{
  "num_hidden_layers": 14,
  "hidden_size": 96,
  "num_attention_heads": 3,
  "num_key_value_heads": 3,
  "head_dim": 32,
  "intermediate_size": 384,
  "vocab_size": 1024,
  "hidden_act": "gelu",
  "norm": "layernorm",
  "norm_place": "pre",
  "norm_eps": 1e-05,
  "positions": "learned",
  "qk_norm": false,
  "attn_scale": 0.177,
  "bias": "none",
  "tie_word_embeddings": false,
  "parallel_block": false,
  "extras": ["capped logits"],
  "init": "normal",
  "init_std_qkv": 0.051,
  "init_std_o": 0.00966,
  "init_std_up": 0.051,
  "init_std_down": 0.00966,
  "optimizer": "soap_variant",
  "learning_rate": 0.00601,
  "beta1": 0.95,
  "beta2": 0.95,
  "weight_decay": 0.065,
  "lr_head": 0.0102,
  "max_grad_norm": 2.0,
  "warmup_steps": 200,
  "schedule": "wsd",
  "decay_fraction": 0.345,
  "decay_shape": "linear",
  "final_lr_fraction": 0.0,
  "batch_tokens": 32768,
  "max_seq_len": 1024,
  "doc_mask": false,
  "train_tokens": 108600000,
  "max_steps": 3315,
  "dataset": "wikipedia_en"
}
Each number is 128 + 32 x the weight over its row's rms, rounded and kept within 0 to 255. Layers, rows and columns count from 0. Numbers have three digits each. The size before them is the row's rms in percent of the matrix's.

# layer 11 MLP down (transposed), 384x96, rms 0.273, rows 130-202, columns 0-95
102:144097070140150127119167128144152092139139109108084187124156208107172105135159107115131116105124149088124056088103154106207147044168114144132105136130080121163157144148121148177123062122121105107164125164112112151130117155120065116109138051189110152127143126163128105085077112099132132074
084:113080186145187108121073103138174109135081085079096157113142126088102130160101113125104114182140132141140168119054090115096106092125165100125106128136160122120124178123135173110056138082114050112121159173142096172115135161097114120117080109130155093107149117195128123130149170085210101115
101:093086120089084119137111120152135179135126173121110122110158114111128091156116083176166124175179100115181074122139132224125157115166129109122087126089118109130144095138140149195170128142125163139091097090137165073069126132133152172160102119184088141100160144090139177168096160089051135148
099:156171090088145160105124177184139101145113187199135150073100152148130109161142113100078203153103101092159098115103122120088203090170124098153116115165139131104122159060127142113118174111164146166130140127044148121128131126083148154163157121104138119123142112126165099144059069142113111168
100:097104183117145144153147109151137086159122106131057125130126189165166153129129185117092067115133070122065123113113134097135126123194088157173143107139175152140164146128145073084156152079130111133080161189139147147101164167114106150137110184147094206122125128129156126099167057099129132088
107:131087094089130105185130166118135079114116107091112162167134114176141113162139147096160114176109086102098148107121138143138184155135124153161217098146117113040075134075112137120140155130057170131135098133164141156050123165148115080130116117126103182095132094108137112122131123215114095160
114:128134130109129123090111171106155167161136148171143174085151082070189164143166127126090144103161101160198144178117097156100093086126130154153105108121139105127135140206115187136135118162110107165113118104078116143098128138150085128118172132149154120146072091097057102185059098060105121107
103:101143146103134127176117118159123119123125084120189146176118142090168181091110157118137150070157111109148111130189046178148088156151079112092102132127142156148101127128080095149128073123116099088125100086179137108023083131190137150094129133072123153116141152111122170104077140109126121176
084:100117171120124166149150122167125131091126184096145122111161132125155180091114154167162145112180106237180087117123145139134150163168128105074161090122163128123177054107120150109147104115116120104137116141133080146169123071175093116077134141183143128095122154173111136102146136157140125227
098:105077128130115117133092108126035119125099139127073163168130080069174156121111111133121166103128160105174139167135146161072113180108150091148097153163217063110111127109135146150143135105070145162137171163149095159145084123095151159182129085146122111136085158102162185108094118141111174118
100:169125107103184139187139141133127088079165106162105193150103127087156121154147143175116126132110113116144176164120137119096049104152154120081054150160158125141095106223152085114122179120169171113103147097161114129113184184135091124126131085113142123177135135121094091125075161124145078107
115:078132083148188138126101071150120152160106139129164190113152119140131147156153111096068120144145143112066077114164158164123115121168141104065144102129136204127102165145138083120099098135089222101158088102122149100134106165100154169178121081085112184072134127102086121124145119141136096091
099:144197156186144200094115205067140120111132164145064090080159120165190093124110115124116134117117113131143084126136126088192118162119120110156154165092145134118148143078156177064122160140130118110125141148089127117139147157124106154115045096142064085155133166166095161123135166146131151157
093:133152083167130164154183139121105186147095118144110090058154169132098100103167087146108153148189048171110100075106156123123117096114151153117142133160126152169118140143082114069168103146172153195133154087134138045166145095117114131131110156103180181099106107092174124100108095112122118138
106:135093154097130158144158122102164113116141164127152173174123107115176188087159083098098154148166096109113102105167044156130134172122119073082090155138121151087047120107085146140118097125121075160090088134097109095150144165106164174119177112114148156144161089065151120099171134147171173155
091:119138093112109171092121091144151131076163163101112120132117138175106119163096128148144134075136171114173101154127123135080099079128118071110099133172082139074118132193119189087198168108154139156149156166140105130077146099139176079173212136127151110170147093101169158151105153115090183122
114:119119139101087165137070106140113161158100089157137189154125070130120113130129120123157144185181114145098070104184113077123141091106167130162118101108158088147110103157122176084162097090069177110171163122138094134135194134106131135083140099170113057134138114129208162151155176119133172114
092:120085136126103116133185121110128136087132157166143151187172146128156097104140129081099132118145140153191111128044143120141090113152115117145141146146050134121255084087146133180123125142170085146109143116137066126170088090100119122163137138123143152096156126137157067107112127141117132076
098:134092144117081104117113130159100170179071174070170114143128079133161138151169125128090179105140070130153114123075114121130108124130093116159150130075116085146041127165101205150109101155147148105141102143150127073083148134123150134158152154148100084095191125091097132159168152100111143208
090:113157151149117117158206147129141112103139127144157148178119144136133135106121104177117147062186105145187140158105110116111148157132161127111112130152161073084107067114057158110142147101146109141117111126087104178173072077147149121058093076172126100140179134123205108191122083156093132118
101:058158147168118105106103158140094142144138137127137166079113080081125126073180142108145163161142140088115058154175149164175120120140151084147104142086156135165149099188122186105136057185114169177136116094145123154158085121125095165105095100084076130110119144099144162097158080173134101106
095:135162126123130088123113088186147152081161092182163136149162126144138144145137084138092104094161060139109110088138162101135082147161132200073085131109189123114145168131128121125076117100174073091153101155125096130124152026125171144191149166183137115131125092096141109162178122147128109121
090:131118070145137101135099108086187168116167098190099171168097109098125141211156112133178182120120155176154114121132120140215142112156080142134128094131135146131106137086062115101122104098174225113152165090133142117150189106114113107125140163123159157131083140158137114089135108104099090150
100:138182180193115140155151143078085141032135097179175109096192143132094133140180124137080108119166092114133122139164157109092177146084201138110151072146078171131175135165108112149159145132109164139101132088081127182130143106156143112135132103074129125090154124107178145145116125138089116108
105:119153127165122126090130099119234137154140132114124166106161154127087108153155143142104131150162139176102157136113184158059095145120111079130177149169128159122135154113175104069096182125109056134139108094090132159116171131108137110135031118130110093088117150134136134131160130182138172204
099:064153174146167074066097138124166140096091111181129121126095135114114147145077149121177112167096135113111131134156184168156222105138109108125192128076129140161154117102076138138135176171155146134107092137103141106111094046158123079130104074120129141161181086161106125176130133132119100143
098:125106176123150116126110134090092182185217136115152105114122144130164131110116031104109134063112140159132143150105114082065118143175134104126139222111158150136154151156134115138140142087160176202078166111152136125105145129107112117096125160129170123105147144100118102137205145101079118097
097:075119065168098120099128146161138131138128114104116116161111143166083185091173103107088153095090088079147142093144185102141147072137162135141170185061116150131140104158052149101136159151104108146087169153101136146093112114116124104147128138181093147108115092090121138193073195129163162159
106:183106182119146118156134143076148141122140177161107159084063137145162187091151123156190199141161141057156123094134065109160084152126109162162113154084136084109104114145125079084138115150132115106135150139140125140180099087114149146165145145150152113165115192101118108173146183118106147196
108:100195138129175124179128101123160143081112120148155134121194095154171143155146157115126117086128161120167147114114153064102146096094101126196096118124117187197179116144144102183139152132116176075095087099081161134082145133102108102133089182158158115094168142176111130091169098073101108116
114:153170135132128144097119122123224139119104123116073211150159167138122191110125126065153156065134113141099141159136088101127133080196098136103099166097122138160160151139138136079177110138186125089157179132164053092130143099108098110155140120123122078062139130103139086151113135147116126168
089:107094128136130046098179168113133120134069130181110117104108164141090088080129105057123145102124084154144139121109141125156138116095129176030133149138120098118136109130128112101150149141160096119106123196161085125075085105078118077126143060089136093126161126092126134182187159157123079118
101:180184146165104135216150080156089132136152153049122127155144156101148185155137095155101113095138195141093143107113175093136133160148140123098121173139113124123136172129120101106142160158184168161058146128154117112075127114158164096095154179117104095157160090160079119176160123170131112165
091:109075072128084156161164104117082088153161077088141173177083109085097129174146145146148103113094141173144150113088121192198105106123080147143148106131143148135165163114115130123114104194087157139110173102144088108142127139190110074096143127107130139098121206070096128124161167137090095129
100:120143135125143131094138158099151156109064156137156090163051096116207150144139123119180104133134094099186110122147099150134133122116115107140111123097153176199133098198115105077095132162078122140187113144103103173138175087128056128110174088154150163118099135146112076149141079125156182166
110:083108132124122090138123141191189139140144113144092124154141103158130052085094141090120160132125170151134137111113130145154060108142134092141100135112079105149136169105167115143180192052131087122134177169109151204103096164137139167061170120155154117106121177129132084070149105143075160122
113:148139136127103108172095102110116196061132186088125104123144126089158120210156183116146173128165128118133124160175129132187126118152146129089092144124129135130135141118129168190110089156068091122134088122147147174098126132064114066121150157102133170181107138163122134144071154084103193070
077:158095183120131134092080125196142135144140100076070126174100111154092128134132132172104132196154125170165135118137148044139142176113191184182141171084139163133154101122125127162065060088098153085154134126183148126147086148110105077117102123106127136110105122128174100153159089129148140142
106:206082109145083127114119146091181081180110194115159152181106102151176150144111089144105146106074159108107113112080098102120122189177092092162149102102148114142117105065159130149149132081082142121133150134142131087131057093107150086174127112127090122111115117086165120125153183151189116152
104:111137157109096121114139142128130162105107183073159064132166172121135150136152120144140141113060097067110202111174118123124062168179140110159138116134130097129101133064123051092190127128118129108164153097131112104132144185133085118142154199111199166116112082145171155152138163136159151135
098:086122135099210114140151099122112107089191135164134135136152092109161116086095187153127124165165115142101159153118132148180167088159174148147129177085158176133097167094088098205139084094098179130143158122153142161068140106125101147147082140179185162085127106146164121144126116126125063152
104:183137165165179135068135112104107112103123108156101136136125210167139132145115096146150152105154094117145095042102105141142100139179082153049118099095150135137155139203076160089124098069160142095154127091093139134179174120110132137132138121124099079214133138138147081113143145115118100148
108:129102131150151074126097166082094100169118084061182127162115148162136132126136133182156109148127188128152102185136116110176147105125123172099113170091114165028103142136119133142137089087118125124154106178135231136112133119128181115057174134113127103132148155098116119122130164171083141158
104:169163087156160111142138130148142158051136136175183177150110144106165125118097145157103134157116143158096108159124134125169117123154087109094070167145132124146160134140137126078128100111140133116090057121246142131163114163101140073111174187160132080169140121055150179114145145136114138165
105:122096147069113114097151134110112123133149183184122190150106116159109144106161172081139027151178141192153112132171160103136079082139124170125119129140132146127162113169121134100089098138167068123049146099150121097121062110167119153120128155098049130161113149142108157128184101118130115146
101:126130135128164147111145124083089094172132187118173112065161122199150120144129169131149132156168071110109151114090119071159150083182141135106074153146099151096104078136158155100091155146082085129114187170080185118137099085076123187139101134080123108156166116116124172099145140187140147117
112:120145105161164149091121122150141179176123147107102072171166170124127141084130086103172114104115134046136157104109078080106111090132049113139117131155115116151183114156139121150113172147136133124115062191179134082159103148163147150142076115145126152162172177045142116138084166124110139164
111:064178146189110085163116109119113149134141207082114129133141163124137056177084169139074135125152084122116142107143173087152092101125118112160118080129153147158089102066140143119087121121159139090118064043109129112132102136107180158120098151081143105130152109113140100067163132084132100160
091:106112158122160128154142126114129156075112159115143121117096115097107174043156104081115094172143068137129100112131091089188152173137125195140117149071159154065167159112161066088117137144116105123148156084137144104159093080086096152132156071143166168103152110150086067153089099144087130129
101:133109117166138126080072102120194104216232156133132140074117148191162135155104157110085117164141122145120133138057098113070148122137140179125154124141129170122136129140141091100138103140172114109079173121140144089091113117130175168092150123127156113067089139120093104107157078124074134149
115:105084132133175147125104152123131135161107140111166094132146148143085087106198165142156152131074135180136109075059145143115090158100152126159186108126146136139147068140158120070189144118122107159158096123136136096098071123208177130115163150155098150114097130111133111086204184098138151185
117:072188134121180169138096128141147120111169075184077135175130113132106216185092128122136154101153144110109092110121130140068103097105133163171090040178097118123137147161180133115150107159171137130160051112118089114104115109132130147166121157176130114126134125118137113086047132111119153129
102:105140101156182168095131088143140127152112141101053136109099081111137122146174146175071143153133136192142129147178124085087094122150114078102108177103132094127120146161163140062130158172127087121183101136157209136131125098068187110148116119103142137087163162161109153121092205123118150157
107:156166117179183147068110142103142120106164141151149102153145097162180065131065099130083095158173104115181086103193066160174189129122130087165092132149161129085104100134084136141109156109141184132090133108098101144183149183129132083145109071137148184100107128115118117140125127129142134169
102:117096113104114104140146109133109103098124167107123128123109108112142125123130121113182150137117159067151111172103158155124121168157124153179086199073156131106122165150124188074131167140128110181123141145126094141148076103096138190090135119117168100124140039094105084235057089128121103158
108:152079121136149146184160081165154109090159133108118105100117204121149126083106118116108102144125150108131068153186143102128131148141166169164109143145153135103120143145184127112076129127083135088141130125112193170108106119114117025085119140097141120184165157187161161125136140209124062148
106:167093096117086178132142096164140167094133153077128204132156091145114116142126150134125111193121147100132131080141137116129075062083165189124129180131102154144135140091071099119148115160204126128137151084066096135177103147123130181137110127184108126192155129112148140086139117094053119138
109:158147117108122084162078195122076144128117124105091094126111092142101089177083108122176135171074101116151112146125194190123088114122102141141191082169142203132123146166143136167143128118120163188143078126116189120137087155118116192073158134166091115110132104132086124131120061137097129122
099:118156170123090132171077100159136096102136193089079126154154114060130224161167101099081156120124105095140141157117115129130131152116095104119118094154113125156081080202141156062168133125147099135103140072106155105113091097074128159105148154144104085210130094109120132144118146149134137180
110:128120191156112196136167169091082124106179121181118129098164141111133130147096109117129077091086180149138125110116131134125134137106141072178133070116152103145098166119186086125102140100123053129103141108115091120086118118147107178162048111118118198121108127111197061141085138143135144173
104:110124149147167108152126096117140068119162114073138129092117167064095172082129061109131105102138141151105116060200152117081144145092166206138156178130137147131141147169153165139123184121164104090092164115153146094122113114150170090124117131094163101158096131151181143041149085139139145155
112:077162133176101206144142104150121139143176141147136134140101126167070117129118120124116074126139098155068188126113113076184128120175131176174093126148085135161145130147106115164114110046144153125176142102058049172148194166136123104146125140100127173105123090135124074121139104111092142139
097:134132108178113172080136112131133103111101102159155152099132114113134071163106154130089150148143105144106125106151115106136105056082121204133142151117121135124156140124139092126160118107082122061210171155103145146133136154121125137168147080249155135096121159189094105076098117122175130069
111:121150171159152142126166148183163126092103131130083127195144110098130118152146120175177168153170115098102064154181113116124105115144148121056086073115127095152098146125160147096120066118156150203106147124128096139053101127090137131142096176127095108124152116100092090118152209176123093098
113:072053124100090116149128153145137117121116104145171125224110074155123137143109135150086065156125120083153169130115115097125139140135101089219083119109085120158121106076108138136129187084143094186138136183104103125125116164111122128126169125186068150186107102144159094120170126096131095136
105:145158120128117083204131097124144109123070155145068101146144203183115145136128144124141157157141065127167191106145081184111095135130181187127094073174155126101111126145148145172070105055114099071126071119117123115119150075124117150127121128106128149152119143140089162148077152132100111175
077:098156212147188119162140136123152139114140207156122140133138094126073147101176141106144077118146147118131160162070072143114072180160185122063183187132202128122108135141118119134128149097165120114139129146155136139093107079137171187125095132143153146095105115126154086148124131192146107086
111:154147131127109139120109150156171153117172103215104159128133090081106162080110111101133150083107097075142069137144178091113167134082114152184142156109078114138153116139112125108084094178134160101144155131092126126119160143152179068107062109100103061107153144163161157169143182128069099091
098:138121130101168163147092105146078137150125081150138138140202095088155175103140126091101105103080072137132132073117129134086111121173163105141158166151158125190143097077138130159160143174094143090086154134118176131101142140042166131102079076172171112116087163130097119177167165130140181103
105:125168125075136129170119158177129111107154140136170121082064132157103172130093053137167127124120083100096121153110134137121109152149128080163084196156176134146090125128100180104136212165151160132218137121127089106089161127162135089114132063157096100144095110118091128104092130153118177156
102:179122122167111162130133090106116104159130123150155111071136140166120135082114131186083080088132094214164147075139137135158123137144091144137147146100145149140158106140131201103140164145128045131177124080164119133151184133089156169111186153087105124131083153106119162088120155071088188106
105:168110123139126185097192098155121134098122156093079124191099149143116157139098136148174181119166140090103121165149122187109145078112085139093084145130157125160145082146109180051061122167118096128125114076105098107146170146140109185154105069116097112146133129151134137143048149111160092088
102:135074080125093133172137120168141108088149147075152066130127115121152163083052131154133074121116143114094127164067148158080169136162143106151089139136087111162200171172139144093089156128155085118137150145125138130183140130182118129131170096143184118164076072141115167139195138128173143153
# layer 11 MLP up, 384x96, rms 0.244, rows 131-202, columns 0-95
090:137194141138104186123120156078100193128144117107146140140164059155101171162115107177160182053148183119098103107163110161151184155132093115170124079149128169121096109103125104157147120185145105145152088159161086059123130127156108150129081156144148143160142124141142131102117101150039114109
103:104141058132148131083152118139115050117103186077149151123101121161116171126156148080119169101121153149151125173151094052147140110102066146151132127135144118156144124175118145149127090152142161148163172036087085111091158140091104127132164081125171138159074068179121102140121114093122082120
097:123119176083224123147164172131090078134138186163108114120099116151128131123135155192124097017192150153073149134157139120114093066068110145163122128112118104142133151096065107095140105155136118135121142122142109119140125098083109152072137122154106130113105063096156124150151125142133091180
098:117139094118162108138120148164141159075153101155144171119138101102103132168107080166116175104124167115112146118155108184098115145125107083086182118092113174130123095139060107111130098186108118174111146112111222113061131129103155118097125138137110107168169044129136195168197100093111114132
105:070119114156145146120105120116092129167135141158111134079171155094102164156126156143148089099140179125110102117095098080111104131103138132141108174123168132127135067199081184097179117103155087078045130181142125133136151137160146185129064152187123131137124058178172085106159144155158118134
108:136095079110181169186167118112149143068142041083147179155123144123116108141123133183111113102140178116138056151075152086088185120142100135089170125139131122140146129130080176104166151140154153088079150105153095156110169129136098161088091126103112069109169152145096122156199137103111130116
098:176089093124166138113138092105138204158184156185077101083145141152103133103101150129117104098155140142175089072110137131114099122157166154075123152119078105088179111168087088118121158094194122128110136130105148111115157072146097165187114138147070123112116168123083160086118130078192105110
090:100142111110093164122102139124105171167130135168121153065129085119098126144141155120151116095164132115136079105136137088186120140140119107091102122111089163103173107157073178066126119125201193115128140146125125060137149081110076139161123106175193138130177134132131191153126090134232129120
095:131199135123157100114149108131170102139178164085172160172120114126155132082173084162173121151150083192143127089122088102115149108202109097111097123098103115142174130154181160173072130167225110193098083132118119093130110115118106165130130158142120177140136145117071119113155123121080130138
100:131069135129157106110201115136143192100134108198154104141107118195061104115154175138146104159088115155123114104144172126142098155079110125140162132148064120123152137175161153064083126160138103138142123093102116157124099088149154151153081093097078125146150090195084099109156119181117188125
110:102113136084136122151187094145129077139077148163119108141119163160150174106124142137154186140125204139146091183135141100143090138058069141112170129089155101160123103146146157114109129125128125182160115155150163190145076104149050168023104092129156121162096088112142144118142114113123111112
102:171128132099121127172178144173088146154139074135149117103165143168113092107154193147113103117139137110148182098102130105126143090119056150115110163191070106147084125086101170100121101134067128104098108144151128134125178151143092156171169153067191158118081099141129165170167147091061135104
109:173113180097147133100132125087121109114140165129124207138142157094077154129132127096153092113152140188165121167136130131085104175124117118072100116114151167139129080096126102139123121074141135103092078095055110177205123141141187149156196091155150095117159124139156142192111200143090141122
113:094124110140112145087161130140197095082086158113121148076127123142087090128142124099126143088129191095129144215130072146211126122151098124112133135125094140141081146120090158124110088165138114143161132100078139100069200159064190134206154127115158154155133127137102130136116127071127154110
102:125159096123191117136092164093149064154114127122119206140133119151152119086142134150136141099155133126080045059136154128101155059089136138100163078183142121133055128155133106160145160173115130140100117146134168164133142091100120084177142148124111136159084158155153042151140159116132105081
107:124199205154097132100162093131077142136120120156078106142132183126157172144113126131124110107089166092133177142132119117086100180057159118098150194107112135177140118121109112093111159125136134094078039139167058142110099130144116092186169122107169158120141117104121134167136148064106142104
099:134091134037125138157155129116136101121122126140131103176122149250183164138124135153148128096146103081138160104135137089161144146073080087099131133147114180152104142168095093161117151144177147127151095105105131145141113193086173164108065136102126070186141113141146161161136171116097106103
096:083162133165106094099187159121128171101170171151084140152182160061131189104072120126195073072146178159115136132181115105147087131139109123127128117152154118104129133102120151054138138132168129127141083205094146106127150162103133131078140120116138138131081118142117168126178173072176112128
097:143088144130163099137129106147141077119101125130136100095170151142153096164140165103131097122195112114107164153154138171131130087074154140122112100151100124140147129088110075146147168082124124095137153100139147138082109172107171097191107184094211216117055086144118129112142132125205091081
104:142130110105157102108135127093152114158111127054167153078198146152118136144126135138121088090132088161165133110098090095116066159104213126120115132157127160096101178111133097162143206120094105121123149151107143128090170143134151081128115104129134175151109079079131163226120122140163151202
095:145162129166089138101115111133190111178103125117130182167142096125157151090094134149128124174115117185177130144126125191106156080179111046101121172139074182095109056144112118176140148144158178159133161053162177084130097124127113175138137089091117123162138113127154133125113091092119084107
105:108166126147162111146129057145120126106170115126062115103112110113102132184130147126133127129171129191132229126147156134132117072130095106169133118144074140115180146104123119102109084119146150132089126084067125075091185125151157192121111125138228131168123123136167118143154126189166162142
099:098123088118149120129093113147225154122135103071194137129129079176162138153115161184152159080122110181088115108089177175119159130123079174167126167128168114110084138152129114109122160128121140095146106123079087133151085064061107126118091160145117173123099101088107142160130135063111091117
101:214114137077117162154154114161105110103155106100141127149155175107097093098116114111164105112161164111186070165136149087211130109130099115101092166161137171188080082142105147155136099092152142122093065106166197166141125086142171116159169090111110154126118116108141112127142124101059118149
100:131104150099144167142151114140138095041117132092184123117122134120140147102126138169106152123137179055129159117115126065104070149109100118184047132194122118183166148069123111110083169144206177116072131142151138118151119113090107132112092110097144071139102112128124165087113129076144137156
107:065164125168122082132104170134168152106129131104108205175063114113107169093167126102159128170149109087085102154191117093145110054091121116102134136131170107104094106145082146112122143140123170088165182144143093122107128181149069103132132125132112154138164183134204189115128137162117113097
101:160108150075155117099136067075129110105111112144156140141083106064125170110131097100111116157174219140111151151089133134131152138102138112126115162174125126137107150094159141085035113070085172118163127121189096180088136140134101136175183091119112116207143139143108130164100115094109121166
101:148125092115124151111139130137125134151189111151138131114148175107103117082133125115113171077144125141149199185084142098116112122132147055071102148146142113197183110192093138136156075127086155087091103136080078125103151147163105152088145130100150182088148128149129088167164104102187053111
110:081087190107136132125150077145079080147162153165136077168174144119055150118126100109131092107145120142118142178156154094204137062163065156110082179111180152131124109142150146092103129101108140158111118097160094156122102092154111098119172068090153121151163113161106165129150103134173172098
104:113113121097154150108085133182083076162115187132094129083141129089088195119138140114176187139136167117120153162099127138139124104085138147105153121150172130154099094102104129153054130121138136130143099149055128113105132154130179146072100143161170167176150115053085074200093147106138130171
092:136175098155120090198102099129139157139137192113120103035100082125146083111139104152149143094105162121151143061126156121118189125150121144136178147150098127056173164144101045125141088149157143161150109135131090147140160149139107125132096139123121102116119165131041068166107169175133117149
098:115091142104171101112187119104093144117069174144118073125113121106179113097111106121113109129086094095178151143164123133061154126150146161055133221121148130158155148119139098142167149104132079145130117103167155130164149134075165143126094043116182171096083144135154106100117119089124183094
092:101175156061097140111155114082151157150142151129111048145126158176137152155180129073129135124163101095124105150133182093113172095109149112107163074069141160093118150168168074170193132116121118132116130158141135108112148101112081207123114144173091185139178082160124082117158139111136105155
096:136082114117130124087188113111130128084161073127128128179121169162102120113092119170176118150166086124108062071152163149139152164122119098115198115144119138078128147067144124158064156077134149140127066129149129169093133127139159118194136112162150152189076163068139144094152155174113087144
094:141142130185141142123147073123122115148122117112162135116159100095124172134118138153103144123063111139157170144093069163053145152083085132131116149124138155163060125070170111171166140077133154062074162204097112124095133081071108142149124153108141178128106147160144101138116119111200183116
103:108173145102172141100121146132049125137120099123130115025109190111101113091103164108148136118119109068117120109105076122166148130123162155103143107114074136157119162133131088120121160145129113121173143187160161138131086169134227153136152088072117166109165093143132181173143170122131088172
090:148165088142129103083131097090100078076146134103176132164142081144170117111148112135108193113122167145220150104158125169107065107157130123122137170181162215096125105165141142111120163201093130112121131089140100113100156119108171118103157095156143078111134100093100101115147168119153192145
108:103134148131186106102122166149104110092128092135121126107114141103115077117167179149124111072134077125123134103190136114123116160072157104106128166147117126161190124077101165072123156117067142106162118142163092177174174101057138167139126103151175135178184132110103119165162058118177077151
106:129194162140128162092100115176097090095158125182136151111165131091138119085098145118057137097133132152136071091083087159116104216066173113134164142104132126086126131141140133142106147145100131121152121154036147112141093112170148125156117061136122113157180150094101126084165178092087104152
095:218175136134149067144132194179098133137109136101107106105158164128128133099111076116165118070048138051173113118119114159176090128130107132095076185158148149169100137140112130179140114122137085096112089117130152072173089137135121127117140172062086134184168146152128135141106122116128126119
101:102160146100161125083113088153145101145164142087115156146208076132191117127139177084106145120098108131158148143153122112129125157077104164120161149142087162105133047126116107139145126132180073144114174119098161177106110148071170147098100176066119086166151040158143171112132121154125097118
104:105145130078161157113196125156119124057170168149098111093135100096142154077158112170105100100175095120129161104116146141114101056131118155053145116082215144191083172120124161131171131166145137138144134113158145149112141143167115155201108161136129177103150087121108104168136140099144097084
101:146117085163110059167174088132102177128131116145097163150145180152084135133200105180140161110119169065116110112121131146085129168122172131166082103150128148116107128135093119187066086128114208107141138147118161136149172045181154116136156123145153118106099162180157090130161159147110109126
095:078170152174171148138141160132062130118146111138082058122092130120105158096122163096075176082107099048106107129093116194118123168113114166101136145118156136068105135124094085215134146139148133130158121165173080127131094167098166155161087107135122119110121103135087134164178150182153130123
093:148157117130171192112140129127112155043119107146151114173104149108091092132140124145142118113110136155145116085091168109173152136072118137134130108075160057184160113098071119121110141089135178093155109149166144137135205103191140074112136071132092130154119098094165079151182182175148128116
107:092109149113111106157188169121107145131074199096123188123117156103115174108111139140154153111087103113170118145110123085147129202117121097102143141106121137133113104092143186156087049086130139102140126178164122133155194150110126109049133104113164097103113131114152157107109181138039184138
104:075186111137109196120150088057139155138151116141115162111134104128086052126143158140084118123132122115119106123200085126071141141169156182137080142109100104159156135105123129142076112159136129121147120140188120129088105130075117171198041139107114187160159086126083164135136147099145110116
099:095117145128142143126146130146148090145155137148163118173107149131142123159075092096118083079064167143114077158137167199131148084127071103117165110162071098194155085067135173154099118109146136115063132127136145119122126088123114150164099098129164105141079099118167065127143183066192122124
100:175127124098181100095162110144110113015137116094151114123181180157091158119157140120093122135093126170131168084112090089131134230121084120150154127157164106153099165070123110122134096090135144135148083114144134086191128098068124121171110100170095145130156144179128129115162156150158143108
115:104181192084111129094144153074095123163091149158128170126140105103118145156141169115116123105128148124075131124189165097130126133105191170134146192161076094161073147133141122107116130121171117136129022198113163164118105124122115178081097105092085138103175137122116143126147079150122156079
110:150032155060095149170177149114091145147128113088131092119096185072140104098119101092142107145126185099111088125112104081174111193151148149141167153150132132141125164138099122135089148093084086139131132157132129082100135133151146114118174072122107186146116113119175123080169128147123051184
101:149138128143161105183143128102142114184123037115156136139169166107118099130144122143058148145126138109063174098131148168097117109090159140129178163155120179175122112133115096116110167162084108093155034173162121141125170127123139094123108139145192162177146106101124121110187121071120079092
106:099130140113188098116145139107131151180094124175170171198083080109158174112172140124165199145148087140085146132120099126104117127165103124170193107123128138092100106150158122180135104164102138086121123109109115122113089121108155141096080150116088122083131059085196129100190123130149094196
098:150106139173131109144164127152098132142083102119127109088121157190110100159148167115102132136133157139145199182142153087069169164130097180125162149132088103135136147215133146134103122086157165060111079083098146177137112082206085114095123124159081166132142068132118168085138120157131115110
102:145108150158197110098106134126166118095094100138117126151125085139134097137202133120091165186147133093095127125074159117119173169109080163133115110218120091121098137153122137118134145153168130123076121130167097164115096128131080114112161117047096169106135101133135094095217097147091177183
095:138114111150142109130108161212090091117121110129101143018109113148102108134172095169130079145141101155116105117158120108116134109119157160104143124165172044110119098179115137124128106134138147179131097195161087088147089108101136121120116118066160126080100108104161164075155044159100131134
112:105072132190090147119174139159167188148147137121110144203101088084110144140125170117115117131118149121088123181082167178108103115141075132121107142105088142171086134128129135142135159127133166119213046187147132147060125087105123112190101075130100140110133111136129144179169107119146164150
099:110163117129199103089131124121135141071144158123103128163167183137115099127134111129147124095130087126170101083110151159158073124087101124087142099102117156087082145097149051109171149056192180162163127109160158146122156129122036114119164151119117158131155122113120143134156146155175085052
108:108141090147139100159210092150099147146049148134059099136088108173140073091124160087143117091122117116139134164196146122053134113163115110064140153115138130114178161173122187094127118180143157124148099101160097157191119110156136129145178073090154106150126141101147155151151143086140151120
102:062116132117078147107123136176098123147114190131125091058125188152103156104195219159185085142166121151169097139134106118162139124135083103132101115115136143118120094094118143092108089118146095116091117161132073181071046078117146155140131096144152122166128130100068149139132133140162100134
107:072138130144172105097159149181130180088144127124115098127121120083132062137140129119135105131090156054153141134109092195184175170099157153110099105135125176098120131102141125205167088154105131095132113200179079097096157094057141088126149173108141124099091079120137139157137118161093124148
099:145110131132157066156216103129094069106144123144168130071123138075127129065152133141123076075131165118111088174079160134132138149142115061094183128132148070065148097082085145132097105122150091113115132117095129158130109055164132073134139119162148103157132112123099126133154124153120151206
097:112133107090178154121177134120185048117095169139138140110094152056085087096119102116154130108165135145133108130182133108140162157128116115182141124137136140108134106129104229117137094133165082102143111144166152153162229104063156167106108129144110126103155123106113108183149064118112166138
097:125099176136096155098113082105091119071107153097109111081120135107102125095182147131137136197159096101077155101100130104145097149091086111124102137118156156166228162092109109197085080146162159151160113151165149136128072143119139186192112108126155102132153105151092101185159155155161140138
099:154122213127105120007139131045157094102107116118157143120161121098114152108157075188086121189162108112100126119122164152148097147101060106124138199177193096123134097124115137124135146161109128110146095110124187075101100167162123125125130144113129142091116117102143082148147139122131139101
101:098101088135122148112168135101104101137082130093183117159077106088150075142109094165128141175117108129077098057117116099132161148096087092142098140133079128144124143113065107133195176155056170122125168161096107109169146199116132119103125131182137142178176084122134188161152077121116112121
099:112094161066124091134156135143107137104169156134140125046124162107051173118136159130149124101099093142142155143084129143210103156210079125164143124093095086126115204103142128174097165125133082150152120105125125109105097082133115147149175106099081152156114115109177094148163102083093112165
094:134167125136138055103150127122156134151105102126158123136116095161126080113107158111101131069118072102091123107148114120091097141136092210104114159095186195120101099149112162162083103148124177105131110120182073112114111191090164153153128143108175153162111123114106191196158111127140100206
095:174114187134117148073155109131133097137141142136110148130107134121124130161119130128155185177156128107093151068136163111090077110073107171119070182156131063147086160171069133136066120089136090139160093151237113154111136078143085131152106139108167140114116167138141188090152144146111116124
098:146100134132153098111139094172162143116049134117135147144065107045074111140132135105172128128126157104155100133114164165113127108086121085110140080162113141147107131194115179066146186144202192127127115113147110141119140103186157126092101077082139150080143121122108080158146150104084086164
102:072187142167145142152142089092127153138112120128126122151084129097149156189124138149121092114116126107143123099140192075093116133124154132123126091177128160110129197111105149178099131041144176122128085171080087092172062110107091126169166126104122147167165145162141157107185165094147149056
105:065155093086173095067137107105124125068171131162106183164120112140148179161169118121140158133141118125088102120109121171125106124088127151126134104123129189151087130204103120078149154132185166116128089133115075139193106114092153144100164105091123125119086114105144061122198118201158148136